{"d_model": 448, "n_kv_head": 1, "vocab_size": 32000, "qk_norm": false, "attn_scale": 0.125, "bias": "none", "init_std_qkv": 0.0147, "init_std_up": 0.0147, "optimizer": "adamw", "beta1": 0.9, "decay_fraction": 0.854, "seq_len": 1024, "doc_mask": false, "steps": 3679}
Each number is 500 + 50 x the weight over the matrix's rms, rounded and kept within 0 to 999. Layers, rows and columns count from 0. Numbers have three digits each.

# layer 9 MLP down (transposed), 2688x448, rms 0.032, rows 1446-1552, columns 128-191
429486437546558586466437613458405495489431593549446610422566453506465552579561464440592489496460528579501522461451501549479490501480549535493476437511550499404414424526487534369478596605534514
532447510486502505466475456525501508499530558483521482495445517509533528525494492596467512547515531512485454484483510437549522484503507542515469483556498501464526442503527438459477495499470523
530525471520464416389471485490541550399539493495510550495490475502492475584491468489523536440539530590445521437476567521558568489436582565486497501505555502406509614416521496476511525473483561
434458523448591434455538461499502548503401491589472418475551521590513525489505483441464484473528413397544504484523414480474433497589483500425492503519460422459529449472466677431556519530459509
488387616559475617546498430553492570472447534504551555548491516529518467475495432625561506451504463512487571557545458429483507482493466564504537507497425520573505521547515562478431548455626609
491409504515518474568473477451448563577562507525511519497507502461485553517489457414487572540536508546543542407479573545409425442530528581453432539456457417501466421435481494484510424517449447
445454553480437557547423527521517485456437472549496516403456543504562490517464552512433547578516579547584528551497476466461482449509466524428497516490429442477439517505508476481482592522505441
511504567431572601477597588455531471511493463504440473485553499514566557445475476503524531453552508413565550501550462455502497513516492518462500464449586468472410526389549599600460465497452491
422568406550494403483559490491469511372432481498522475429449526529562457508575491475436436508547549523563491495518572565560514465513508506553467466603495496474407435491457485540477456478515479
493561532470511418471494505488524524515507537509426511493562430460423442460479440568507440557519523531494490537538529422460482440492495498499491488505482427555521544428416440485516491584509509
539603486486488458529385470533546432454503505524522488464550524489490547461473401461531480456488479519401547472466510513543489567470574541416449535583529515502496610492567567520563467492552568
550479547394533434434485495535514463510459484512516531535589473484542534514559549575532437499457577534511523514478557465542537518434453558540468558511455485487548493444431509508482523557536505
385431503565482518469565533498563496507435508464539488561512498558513493571618520443439529507534611575370469479546547532345558451524517484379544519555411482588491516514560460396528457454395522
513406557530382506510534447455495481621535448514525475528436468512503509502506568540531526563530549520551538484536527471496415513425515458469467491488507480432522411492490501510450410460492492
616409508498388442524527446465487452557506518601401537388479626499440470518480481519528591545513533471511459525438594606517393436467473573483480516397477459560436524448520496445479461506497601
500421457553456509618563458422505511471491472418413557456508476449414568475506543465415485429463464526570561610471587543484521504587480469440496415423551502531512508534505534552507534457478579
528491497466437522498480447555442532557648586485482549412486429538525557499527510585526511524462512528473497473490558417395462439450513563596492608545420431514527395503485504553489607576478544
497469425530482503502443433458495534514532440544468548531500477420523500528488450486556447591532542451424525507505480525541438579503443536484462500450546520516476448458573533441452459469534459
526552522444527554487459473423399551502480463534491442548505577538517509568447538599521545576507509444548599574600495542484513465550548527499440517526450500478526458548530564588433581472599576
511570565458493615489540507584509495461448562430475509503532555578473549461503514483546498458388502454549480450488462557589592343459458584452538437571542420487543543470509572522567517486558451
521482433505478587519517515407529419564521562603521452473535496499458457592481460443463446495586516463531457453527443480524482490547503479430434493409527446462470490476439478422482530502543459
574543516476520500482496519492542519535510567482487522476515550520463489444512478506461490479486484564513499468498506503495430417455478551554498443457499510460469495533427536461455487438528531
543450573601502507475493514528397534462549515501513487492483438516521488498526446513510567534347496531481447498453506360587425434400526459437459552496578484398534472509476471529496554470492532
419485502558494537562438486491491494546503483491402474591554590528484564504387402469436523589473435519395474526519552479477491599459434478445481586455420361493564554497458581543476601502514562
501566526563568482411489556560448442468491468528565541482515513564535462484461489587451549512530530497444536513470547406480552555503456449526543543515532508488599534458450512441510508466482525
520425540535515490437563531511485488605517537551494462574483460474447426479457527562468477480613496467518505568518452551490468550490490482455462519493489489492486442427548526494396497495504465
501481471550484487384491480492497547575553475438508555474410503484541533563501464523483468510566463485573549460449528512397568500526528510483505454566595446432561470510520451431519479442423512
465525405461467435398563563511467517501433547505404354455509479540554593445449516552498548467508457391516513489504439457553427520540537603439409537581389510497618488428532487610428474558349479
419560503531501486501568454497507510550485487471494509569521464517488522410478629504388498515537513533572493501471443543458542416498517458509494513500517588417599554554532446428480503502482602
550521531614534426475419518535379465602529471471545426446640547436483541524522576477530535506471414528485518492515454379499441504495391554522522493522578479476538522413343543498628452435433445
427568498447520488571570555503435500555512547493434509465486455518457469542553507548470488554428487520470519459502544387472454524564493474539428517573533493552493574505506499526470498512500488
555432534505537514537512452470460537464506518363477507531449486482506421503634558554433491479527490573463397520489412494527489456460423523518462527556562445497569402455588572550447506519531534
512497502455599512522554457587511499515455462511559453454494468540459490453486494501487547498453500624512447535432588446463485473417490523454502497480467525470472497488482490548588618585505485
504500513502486434416469501578558462487462431506535510495474465479520517483512510485577442482549473417533518473450447430580458546509461542480477483497548576508592538504482511550382549599490425
559488633576549598491397469491487516521514452512468573524482520436504481442489414542484474513454472532514482487535438379477444498462417463435501405430469501477550498503541579473411550541590576
554514507493533480524456480460508499507455398547472533443533449559514476537552563491541575524468486489492446494529469520558520542586542482523488551509464444569539445474514510488546411522467493
469596562451418535529557531586495568576404559582511465505533571459512594582504546625495518459459618401566473469420520473609580390532396458478482518363447528506522575424531554443445486481490633
510454454398532481545429494418406461542502466533555487508432482464506486536510532577434481443516551548483504415513446574514497575574536425490430512477584459473484454567452504523511414429490471
539454552527485509550590588457404563433511530455456538360588424415567553548488570378406594397418519519443529531499486410626471603533458456475417553403438482540394550554556594376547536485504665
516553496533461482513556479536490503494494537431516451535474473543476527497566523493525483492503497464511546507439523503525460486508568518483448495492478550511552495473532484482384492531517431
580556463498533517478623386547512444436518533462525506469588513478537510508484438512545648481514563472508504538495461462536520500472516492497507551560515580492408536529529448454536519551456458
437454546545513527469485475436486503565505492509476501503476482419520468477448469576471499493530527491483485441588522537461464414466486555574474488470521438537507575541481508477442488455485504
564471514457505519542497437500523471549436532485507436411521553516493511514435482532517495440536532509544546554552546437437508450475580489485503485494546492512403484524415426529487545483442477
549505438421552487518491452576471462555484443444527566510575595457494531584525417546475538468540483474519469466511512492511524424404520507454483491476568568596523534518563497512499500518487495
505492517505497417521506470456502511482550503518476501555450524526465422548485532449449540573550446563521462500530443518448556560469474553528527488509482521455513431553488442516533485471495466
495570460518411450510460460563448483482565353574604513565527483508418515582606450533410517520495398529456578425564509668496426522494558501477470490505508532536511443423521536456531449598447355
491540546507504577359544552538441473462416504414407574513459643511486528396475476550522467465534548476497584557509510474594537440646525574503451457526536419564417523426551543464471568527518577
495607527423491450502385564538457463458444382569552484457524520605587495476479457527545552535469521479494504480439416509512548475423529473559396525548413573386609467574524465483413392552509396
478513531537538473492479539383516453494483531474467513538474439528496545521541474455441524482468489584500488525477556478581486431541470521546563488477550526439478477516562512565495418489551580
557562523488535475500564559537554417559487592480413493456540522413468458419526491490506565454421483394535515489380526454562533523469541577456467460473479425591510612477376442445515454541455517
538446465492467552454485519463480529482445504449487510437449522498525467513484567555536518488543447453437470466503482458467493433567574531550522542452542468545507511480576447521541439566394509
494518364471465420483510501462469491520386628485540449469521524509532434522561440507494498526506544467524493438507472401560489504553534428544505507490534528513484496520506494450433469509554489
508435578502561537436537500591515484454565471547490455499530420524465481527414493517514462477540539524458440479492570355541509510447551557478520545449514508471443510501433551395430412460466468
473471489475500425501559513514470526501504512461577470509476469569509508531589582575578560471469566451516485568505575498512552458472473506506518541511513510486585512544476435468520506475609473
462528562427439549500598543594584476412492458463548545460494503446449487502453390495482456617475468463439601574545489437547505518515499508538502437436408522453463464502502510482451516576505421
473449465393464515512528461378587450517551480489498506527499434447512438499458453547526485477513507490540533545481514600571514479629415460550459512420594486502539448403588509534416536497437557
620552541499527525530439494405468549491529536599493503506481474482484494574442532673446459507426460589501489503482482517488476567447444473575529556512474481470461544593466485475516550510462478
466502491510588595460484513479516425500557434492421615450539512515561422491474489547578408490497466426447511610522551520524468478602532509422660482483580450597515494507488576604493503511522453
485485488497571452507543442548505470499511480463548515481554488503463487471521466500438474464539495562570480585498570469524527420511481474506492501535507538453608481485529521532553514484485507
393545558522517488574442524526395495484529556435475571524525488420507519463504502543494433437486543529449411459474483494494504444513494522505417517509490434462585497472485518431398525502505546
455410477513526511515381607524442444457419462550538498477552548497500610509563552501400518544501550601448456500495420479492438440479549443507507485507525547444530496483539504496485413502460405
435529457496440481505502484541520461546546553513469490529532517556429537421492537546560539522488546427494445496466453469530446549446541499524462469560515494512496445451485561469507474510483555
479557441423485445532456498412446554444626462535580474501413433515469590518418606468472506595526453543551579452458466490431543551535448540506449548439443512544499410577531405484563580579594569
540520501423538478432503515505565490523532445545539468472483475486448469440476557525553531506486495505537472491527526467439589488435466451508507480510481455490570490554461498468524435502466485
489461483496508507444387552488501461450514428563513471477577535522411576534540477412528503498511567400432493511479562424509489515585535500432540436464546552443508547543501490459516540553557570
559554461643495537511523407445527503530447498469429524579589442533399504621532494552517548598549476579550440483512558549492510538479500392469510493494575498579482467554507456476469513449596615
460521386502376547534540535488555493561514514522490515536513571522540504503487529545497497553496476535490501580493517555549462519452428506531516460502556484471535505425470530457540524459520535
585506539546489522406484551477435522440518494476436507487542521505505544551528486550509438504439554644534461525536618479514527512517407518553512468440450479507458403424453571465543527464556525
428479475456460464460470476500521503512540492502577413448485448521453511520435539480510590349490527518530548483521580462456568548493479463445457542490439528502477484502491477437472594512491391
559475535383311505552452491501490545436470528551587608561448535533385539378521505422607564507488454425526527358474466514451450474438464535579500527477490406610505547497520544456523481484509485
467481579461478501505510487534587538522459550467446443452457451470491496524438452519531465531455524480383395476514451509360494539494443574568502538543433411543467548436421428529508544472405551
462565465631500439587468402451492548549584554512451433563464538523449538517486427537492490464515532674439622589534603545419383441417525537457441476454517436538447448597454440564402470564525559
491489488481543540508523484541566434438507467504589412492528553474425521529448509515422395506545484596444510585399415513478474507380528435552461499568449483512448500474428520580493500531496373
470518543503488422475405445497536533458502468522522511424500448514508476589457477510528479456584503482462510521556492578512547497460466475545471541500481502456566508452487486526467457481516482
509536460553465452587501454536517534351448493553423462490434496542555550542555462567569476452556444510493553394564510499503466476525596565542557458529491598448479494583482483522561529478496467
544534445587582487544477504469579539560481523501503473446565575426449465509467376559501474503518468460468527587433419576519426450582443397508588420461530616494566537507505418542488492452453433
545512473492484537493475507439451536529583480554406430488492479478443498504536478544456431546468496538535509526540513472480508496521466433512534456428507486434530575529375534495433490401446479
504434471413433545497644438540638573633364550471562578517577427501500474456531584532521617421495578508477468487534442435551580516509407431505457492420548518544513553397450439503512365400509441
526551521586540509487437470481497546470523473531512548466516511550613566524461594501514516480483636529463497518530554431492460454503443374522560500472510456501555430424521528490590508505541587
468548412517575596460568524403470548592485498502464455395485554526521528472527542540441540420466552441571476524563469457610537500537546580583392441462560509458549495478578511485501505453486428
525531497447605518374553539493598511570503474512456449483453489560404482560549528529496543557488456583511506490471444482459467409471485528621445525567507596355456472601429507604387504490439532
551520483499533443457521476510489450602528548506500488525555498478471451547481538445437498475511514451543490592492509497530569499508407518498508463506488514455543505523517374536492558499511600
533423502472543536525529551437556469508458474480484498496480540456508528551582464559477515549522506507485461579481511557546530468519574499502567518499468495512536478486430446478505504547587537
518513481516469478497448526443490460455435566605446515524437447521502496453560542467418521419380539523438467534535531590418540558480455511484483474416537501504479532553479490491515549550595551
410452492537499554517476550378416470542530428541468581551429514452525530454548563533597411484513482530522497465466522515503551565556507545515539566531479502457522471416490515545422462408498359
477568451541514487574499521485548437493533507598649492493496488537509517468575465476530452490463472495502454507443485516460459499501530500437532461501494413518579529472379458560506494419427551
469383470415528435538511396569504414589529499510552470483534500577490493533468515531547470555484460490497402534413365425471498456462525503518504468543471584545497542490515417521508464516520351
520517422453466632357578671555499449557556562565554533467498534520478466549466512543599511486541590420478564564477388530522593540506512585441566495491643501405562470489558481475401414403368391
594498597524541528563355494580535541513418484466468537473473532470639504426508523413504498418396441461495514507471557472478491551493452494551584501454509539337512541467503474598502620481509470
489515575460481507450607531517528518474531459412572488435399506587502496425518491562535587513479469456601534539581465504594447402522524400497508428443615521491513426451473455587493511495492521
481493575511509527528442467424529475463510556463513399579444506563446521602511555504483529566643507464478546460366471491562515580539584411495441468488523558499423538471502449549445467472563413
601527495553523461475496410487451537468433532426479575529524305440538503541480632537418522526467533617533539462506587533471484506452564638474524470553544650465389385444593594522514521476467576
520487480545557502497482434495560440549508435417572531505517574406471431512466527511517516463630550539586537479441492559493512494568401504450484457532568416456554543490486503452467606475481486
528540541545498506660362631539451473561587617509477535448483562527528525512574430539566495511426492535501453513569391466517469474679405464511505366494488461516553540523573497437452394457459409
417413456524562584513405559505514509421535471448475498459531583439417465563386523560477462462558506495504492519483504436578583541576423547463542504613421460445465516524510473471524580463551516
465484559452432602479586549498510552555427455501543534518567583525528489443534583575555593512451503513629476454520533524502488542517533497501481496440509486441525462498446473504566517439524427
553502466481484425476471521511506618495468547520507519537506443456514489432413541516487613616516517459458502450471413467502548524535507482572485458534437455499490460463543527532496473401467451
510489486387478465516473487431440457505610450508399436546450433490407382481385424536478445455504484509458477581436544520430472567518520418403538476508487451600468452402566577614503551535408480
481485468523515485600480570506464486462499511557585451483468444490507547559495500488450466487507611493525512501470430493495531463557545493459470497483569534530513446576497460541526563486596566
551482605561477464473464447499481474587554443562457550544491563401543507445511411529605493503461423365523482484576448663464488460386513449515574489528443484482314449419558615566372501428452458
510505560505404500470471512543489516532520480511462448521497425549498510508534522536513455498463473518523468518496435515605511435499548479509511517480528482516486536446539544514486501481483518
480554605606459571559471459495496565533548504460499478482490594661498577567594542577618509461535541409475504480383548412549439520575526434496560404455278312395380577527511607542492438618512555
487569548427486490454491535485501457532492526496490440466478466512493455535443487541519491574485524497531494513552502494506504425459528463434554501518501480521496532526470510472480456501413496
528465510551486499413507660483536531487502468561556503521504513474461495567472420576447557520585568495480512471459466492500398554540468459449527449488487549477515449480529503432481531517450553
487497503531429492475531439485487573485491528494486514549509534479443490471450467525476470563483538495489463527549480491532528480424462471619517443567525452564548476425433582514564508355504519
575512523410438466453488397497462462502506471471583485483472541508546422460489490604592503530383471540462448534538467440610500462540494457433590502586573514472555595565527423512510490478496507
481483416483529568400531439404415610493516469449545478536471581437498538534493548478575482477470547565463513537579457548524450606486481502582479506536584549488477446483541462450490496380518485
# layer 9 MLP up, 2688x448, rms 0.0413, rows 1447-1553, columns 128-191
529566488575548522558429546485477542424425548519516603429523574513529544543558495506491469505456467562484492489488573618458487599415494491496560516490487506488462568527536476463523510483491503
524520485494454485560513487565419481514420436557421536395535501447503475443524507495482436491430581592564491582527467538571455435571503426514490541545517498561575475460479576582480507563482551
545503461521492590636485517501614450390450462543539423500517489542575581532592406412420516458467467506455429463548515514468443570504569474523547494447513453552474562566543400419547450403560536
479571518575503612505437556507476454438442442497509627389465632477502497548519546520477535500480424538504543444538466569437517506507505498465551533533595521534496503434527464488543424562528539
538591373484495490424592539539537505476450543507454432468495466461573456448509384516513452443407400449449437545556430420610585548538535468537538485524544563659453495509566508529533493488526490
556592483508579440500512501512508603475417466453461495517470480468537511517439501517586529469423476475526484506567544415406567506438540494570461547428506519593455516503519450584525406380497543
552441541525403534573490463492422542514435507494485570485532434453542472470561397397468533560516411520511503563561417491537436511460490459491476543489471510567434513537473551434547557530530533
506427578455490507570443467538362528524508407395467477492538526405481551502552509453420570511437460471451462501545492506473450542391519431526440538484515513529480422426550422547495444496412501
554449429522472551446452460504502526461455498509537487486463567567622480587556518499507533471490513530455431440489430653558477497460542511486533550488542551432535450550484562440494446538505529
506456538563539587517472505435584515490418515532517465589436535459556506560483447486520499557484556521579537516503512478476524431504488602473504532503521444503515431522431520533547496509443560
477536475483501506502459490507438590456422575550579534509460503535550515483551509481455521533457524471483427488567502561546489492488555471533422567380498448527527591504537481514479494402581525
454543484445462536501443486435492529455396467535481506505558486497564563506504554532452541428454508520488457568623518539582505552439568563567429474539584373575515538524547504523493516495496529
555536458448595493506462495530558463461450542481483515449604517501494529494489426492496488435446429467511450584430481471534617489538597491521552452519518533523514496510448544486457482491484504
562421437581467515484433447545423505481477466453445543522517467454532502454519462561480411446562557546454435502574573599486574523514530422534447510469575462484499528488552516543469513498509507
580402439486492520508427654506581548469459515588541458548462485488536575456486477417522372542473545484441399421497472438570520453535598502509529544488541506514456425553592442557505468453541496
506517476479534547454399498458461523476371529591475412549522494494543471537511482527543349501558466463461474513558486575454599586484535536535535529413419453501503477586534513542549490418497506
552610549480487478505505519572525507434541466460504568426483447469549536443468539450471439408444492518538412557481519469477533478452550477532605528593421452548560479474525499514482535579418526
526415479529523498530484495523527507482488498447522471574513466407535465502537559481474555447501494529454419531578541494556521525420540480544557515442509467519519445491507420445511377493429543
539451523454427432512524491473399398531500499481514569516528480425529396603473475540489474458568469440393464509485450485462499600582501462520595641485507490538492531502467559486493420499448459
470526465440495475579432467550491463469517455422416488483568493484597554483529467539499483473445472552468539515496487423519536511477543416567493448478478591457475490536564569534556459552517553
529479541559488465478510408525455514562520482540559378491482556501515583587480534491535518481445574464476503547491443453525486597530527433550557521527455449475471416551464554489504540527441509
492554483450428518538519450483493538472467480556500541398478603510514501474498512436387527481503524425477480521513516577519601549601483537491549522510509506691417522539595469420513374544508463
452510524434462419632535588628600505360504593454541461412526511491559460453522593470507445473492506482546526505599450486482525542517624590451483574459501476592524444554517420545478527535584515
520483454518494411507491468438463521394455521474505481553451468542455520475472475552546393525401400579550513542474450497506490470530564419509451447471498446567536507576587525476564523362476579
539561527502548507421529480488486491471525459460489481494506479420589591514524485399536470462472463518501526457556515472580452460507479499538522586496475474447435534558558567520532561565479549
506494471402485506519537512530489532466443449476571580493471501476545504548584451442470531459467484484444419453573517453527514539489557573671584552550502593481491519551485561479473468475396516
450493545582516467579545576576518555443504504558499496397519458500530495586524389474486479485402427473458520520525490538491553570420558494551455583519524476602452542527458544456525486509480556
517508431449527523536507465433526513519393536483486459527551483497542438489516541526441406560501519494530528499542503504469438455573578605521485490498478536506440469520584514530490483536471521
539382471590450559538406565451478543515509452474561524504573508502552642577479510435585419585548445485421501503535458511427453592501563482536544509443528487560380547548471521452627514470452503
548457519525539506520425533440530450482482452579602541496562594484586499489449487504497434540576433505509513469531445577546541592396526488515498516496468499490474448588526443547602470467410535
522542462503495510545436483513418545451471478475569508434539521514483592535539390556421505544377533496519449483488630558527451555510532533489536540469459508442477463496488583460554493414530470
478508480455476519494520624523389530481385524514469478499618601422542595533538534490542496480522553552479458559622565581488477586495461458608494546438487451536483533487493485460468476421459544
506541532525454454492478508468455499414528516506513573501552554395536495555499516552512516501448482545567539528551572461485565530450504542483573551357476487472504513466516472530486526462422504
447502509491517418484498548528445566522492516472481409456458473483546513508539516478498462488501540606446510515601531615485511528545511507665458482511493494502534539486506451451532486461481488
523525419494427503425446519521451528471498534558495430423579488431600523486462470459526496573479567466504488477506556514472449585485509389552381543508490454564501593532532516498593470484527523
491489543506509467548431635455442666470417445556495464465554644473549563549562417485401448561498454510452421467595527569448471587474502502545430511519544550552483442515579459512506542449524475
529531510594546506489435466549459567429495543504530489503493552498524554539562494452497528540436470557499480507435518533456525486500621563522519516533452475473433527507480501409565528574556548
399542455427436474523446477516523405460561501518532452618429473423579576512444513573622484485509568444527574577588510428433494464411469546488442567491429433561477509494537519580553569457495554
562498401544513524499511492441559397438486491540481502477474440429487490442494454444520519555497505480412525501490486500459468511517512428502603498495544517562476536476481550459486434514457491
495450478510455440497486493517473480476395493466515505458527524545503595576453465401424437488389455512445402452471518595495584508560452598492498526511472454494395506524504490517543529481537478
576497448516458503548514471563501518458582499518649458500513489565523497508478462425480526499446462591506497491524538541566592470529545610556498568450465527461507487465635495521540486423502488
507530514554486547601531454491527522509495522584511498530516486441532487487545468403467465518375450541455466524512506516570489527439581513550547554553501449480454477519484470521532457550422478
534477542433399466468539525550516475477574575536443449557512468518503516530469498525538487561517390537417477531550557466495499544573601550546450570487458441487475510448512581469465488354445499
471460479438448494557494498474493508451511434554494535547507465511537550445532512525475514533496578510499449481508401560533543489525539498540477529501452471473493484448494578574550486516526557
560357373530502542510495471433456452510482440458435487470487560406628574521528541495524554543501416469419483586538459521477487546506529411562529484402428577441515511504432454512602447534384490
517445472541464479580467361471524585445529504532550468585507595459500465518573410455538572454455472507426476463536505517474525579406533505507532501453484524515539476548513520535513542458525545
440498530513498442556386507504582473445511501534544439577509542423498522602494589447608545549573518448445496461502488503491505545547542541545580561464466487551561576518542492527572494487387479
598533528477460494503407413555525537435541530539547523499472460447508535491451474485523491503488511484423446508527513499534479555430572525468556538488516403524430636521485447433577548478528510
478464502578527492497381545479385449500465481563487595493587559463482556570494470468408583525507485503473584443591473569501535483456515476533466537503516494483421501485564515477466477451493479
506496452513508558544476512543489560434582517489519584548525479506478423512579430490461540500449544512450457482509566470590535511485487458543490459500537484537469478506520513460497453553471528
445480587520547483579576459421549478467565490514503500498567434462503480509530494487550466585527536517482534485454491479460537530443541520579492563570571483460452558508468435429558390489421487
556518617485502581590499492461504544494431446487508570461478549561568627498574576481528484489448496550509537548460614658452448484486463477483517513440409483572432425475525516540574527525466575
581490526548474576469482509458407532452571444450471506464509607495510496465501416431452465445533492499498521602535479620478477558580535479504513567474523450477478449482585509394505485511525526
500421425493571457478391468511487670514530490490533484503514481483508447602490490567524453585513432493545438484568560497442471555552580559478504492434535469569490482583550504539476477442559532
571497518550564515569439580466493596458427517451503492615513421532514625514477463413448429565515543568451474521523558482432422525519520512557457532553444490482490534532613472476508512524530492
550426486461424556603517482474451592462461523447507497532485483530550530461535477378551424521428526552521439459492503496488540538532548439500515576550517471521462488482507426461550474406421505
507476507560482510543520561456556473465524539514543482545496512502532538529532478460395552492548493581425525450452420496509535570417561482497449465572361532492450445492578426516551387468466537
550516461483550533524479474532481509484474479549511517492531559480460439556530527512483471454470485448485566508492538535397504490548427385547523516527547507507529563560462545399551447414544539
566541493493453529512541521547523456468441448509507475515484609508533526454536485410443509457450493432541479555490562468523490633503499493450480478503502530524428503588475483435450424509453587
496591511487507522546440469481468634431469486490438543530417399504484453526521514531586440565474509505440460474564495492538537475456489498514526482456552540497505580565486437537492414450557640
522527511442508579482500492474496483455393530547526570378474542471567519558570478429533462503443468565495479439529447469402445507511488451510551557442478494498510510492541551497551468544444509
551399553531495532549413544412475503483526534599534491586550579476515490490582520467494475505464401506464385538485519587462611540548534527531607530468512455550514572519549484434533535471481525
461573427592463520591504514395436494420469517632553510564549530449532471549499497406462434556483427502497511446501472440545439552503591519486507438513575415561508557502575583535500486477500490
506516462436535459533476488531564503573585466454541482474499456517568424475539453518389503486448534491545420513486516564537544532446638524567540525472422441515491434490513480554586424412431510
488540493510571563606436524428520499284512516491538442579433497480634525486510485508514447468467554523506558559596510449395579517526484533473538504470490436543413491503530457457577568527470509
482530458522497471551496511507523507469468477547591527543479483523490460542453498390560504512526506479552496448482460352498522524431547467477490471471418560556384463497538533520490487485548519
537510505427556471446446512521481493452437604504497478553471554533610463477562492500440490537570525547530484482549446445430544511562533457514515543446366559532486607555603412474528552546513520
536523433562473521618458550524557524478513467503437575551466506458492457536540378532493516497474443565463479509515455539546515447561514511514446474556583467522516538500630556491596457498446524
534498472499559445532530485390500464523549455558493487445592510524520526540467508546420484482476574478507469554537498578517482560560471574530519531496452520494402443545565484493589561433551540
529549429434477561432526480456501491493545498496429506558482637515537490539520466408461543545566432495545493488466532473480580535564465437528496472506544494450488474601536501420509465508505542
588556422498514538504463610522546508450394550525531427410485483525515532468565476561534490465486434462405500428482505482525534576522573469516558497502548447507475484518544519479506454485481496
522578566540564500524519502530481534529500515505496524508456531393528454555571383467401522489472472435535435495571536449636503472581459488512542452495466510533592588486516420530570463503515566
540446465569484546481501511597507535462535549582566494466481580528514634562525435547459477476486537461450408498538520516516527502441583525442591534463459548560460435515515457469489469445496484
543466454437526551534430473471447416529576581426417514561601471492461454486510517509447516575500502554487479496570502487511487506487519387542516594447423491537518525484553492514587495461396512
516525502555567511465537442505505561424452472455512577504471557577532488538520485474489505501427575528472508505429479435487492450541532401495495504472501495546427526573592496493465506520493547
533540507507493472493434439477524479499527555556583543556586523465502451530457488521475525497477441462530462457623507531571486417496530566504438533462455549588468471527562440572520535537534463
501543429467529451495422517405440457513516452508416582568575428366562574520512349549535431555468457590497456547501520508479456495529560524476563524572472447515456498459575520570573542431460513
459486511434447519528470506425512545556528524496461520517565586471537491518559426480466512543478496511507447528523504593532514483498577569542482459504476502402542650584522446547479531405449503
520392577600460536421427477519480510549519496511499522479568492471528481486454519494531388472539490457440489470567497490466584565472613474544452539521510472538508523488565508513576441380445515
530549513542456546595485552487505527476518470403509562483500459507487549559563481490382434563451443441460445486515483489498471557497465475503523513495424457516441486513509536490496462513551532
491440412535474523486410506496440554392424516481400482473513509516463491544443500548469448499468523456493497496524467495453470505528487510511545538455523510524472485491510506533514417526491520
491509413484498581563466459409448479488561497407522501538483502477642517510488480557551569508463525509534474439518469485645453492475494488565583493424440542521515512426538552450508472533537493
489474512522492610493498480476430516536523460500443558524517478466534669560472483464500504556508492574507506624558445495469511549474564459559617462441491434512431471568477457520567529579481517
488396533518429471554547480496507547504437513453523491440496457495493455494563483461461504450517441463540535558550526429516450575536569390553437571466587491497521507541464472453463495427449510
473493569473529398514513511546464527481455628417502489519527489518435587526501482459443540533553563603557465463550506524594482442513604531509553577486440469514468519527524516479575491463531557
537608574509413543531533549555412508471464407476494528462559527496549456510540456496516435526476509515506540438560441572487415471558513470551465557440426592566470385482573563463491334456460554
523401429551437537550496371485379474482494416419431432428505511473612501425497526409547460634517400528418455429541543551537479537464480468607441501512530569543406520484631499478576502368527557
526481456544423416512565546380612623449476506444586476570584528423563504546564490486522582446425492601585534529487564454457511588441557450531457558487527553495401479505482505578469465432413575
538414491500510580637388463493470518516485538569453559461495496537557533483551410526488459456484585528453426484499425528472538505424545480537493561523438462477458532470583410449547559511499501
533563573482438442432483494455551542502531452480468599630522539480478446539585514576544467482557520416501461460560491567505514488544428582581410613556556492523475474565551490434589423434420536
533487412459524511604526498473497493522345434484541560451542524410588604507584405438491487461403488481425517501600542481432513513467510348571384452504641500610483553575472447489612416435515528
574534476516380473524483515417500548481530588517494498441460477538524521537551487500450473479497487456534519547487534465457532484472592570510453548445465520496486405560544484473567528494434581
525523488462522493480442512468596517512480494526462522465615471394539450563416440502499498434506483576501537565492502569458497486419516505601467686514515432474446444520534540492631531477428501
610486444456337614538448509404442485549428507581425565565482484487550493576486477499516568505459514491489462473562495557417510456437507510546514545470479450456478487446534543558529428519461523
490528558609530566512512492480529389429507462486519631457443595417743566517529491397451410501485471519471453527473512495576542513390618514486467486506555546503464514480534519476526535518532559
568482393597538505582511534425484518511503551559490561500607507473573536552474500337483520536418473562475462469483555532533497589480570504561521490509504472534472545489557489428533472443462511
545510418608530545517406521533341508453532513447460508576554540428490612516437536536478523492447453509491517516599488628565596489595514500592420564502469541539436564499497354439518423493460528
553410451443495479483459537539536516501392534409535551441464491442521440508531499552442458514499365509455435637492569579535494443458574569574492555407504502516525474473528468505562523488467508
503447427484472523550517524484524553489485525558519541429575474577502528482469545541424617518429550512472486576480441477439496562423524407495472458391509492566443566542489472442609445446501568
572495388520573496517491514494519527476424567487512551550504607377487424467503457401477475512445564472504451520512529583468470553448486489468546487514565509455508493506512514501610483484475494
481425446485508437530572570538448629508373545488481497566639537551421535491556541523443574432408608553407471500549474524524536514403577444599469540487530449579421599531437593574516473445451524
576450534523482523463496516505474530468410547586490451482535619465603578445493486432515520470520517482558443503486459480504476578496476394477519596468536444437467500511504545471502499492493470
535508511492568497581453480539393431526524563423446495530563518348531492447458565445498456519535555487500482520460531484602539513459479492495497498523507450499511561516493484503542528462513515
491554553517466549474476532470483563464525476584489498431461505539617506636485435527452399491470492432451505440451485472554519500506526496539559453499497523447489482574482431467483517567521509
482478463557560518555390466546490547453547478612506575448550504467502558519532472323455425506518398519450495448496530503483510607417558543551485529545454455523409481555523558430528479424494489
539522572491511459523500528550470436470518524545481611475509475562496491470468514468429504452525506548482514429500496524536554456454519432482451617512520466641508486496473554544560514522467506
519451504543472535549540590434464545470574494501527460495463511467505591575458506430543490492488468431487535503622449406509557505500537540515476502447437451463447482546490456492465460523452490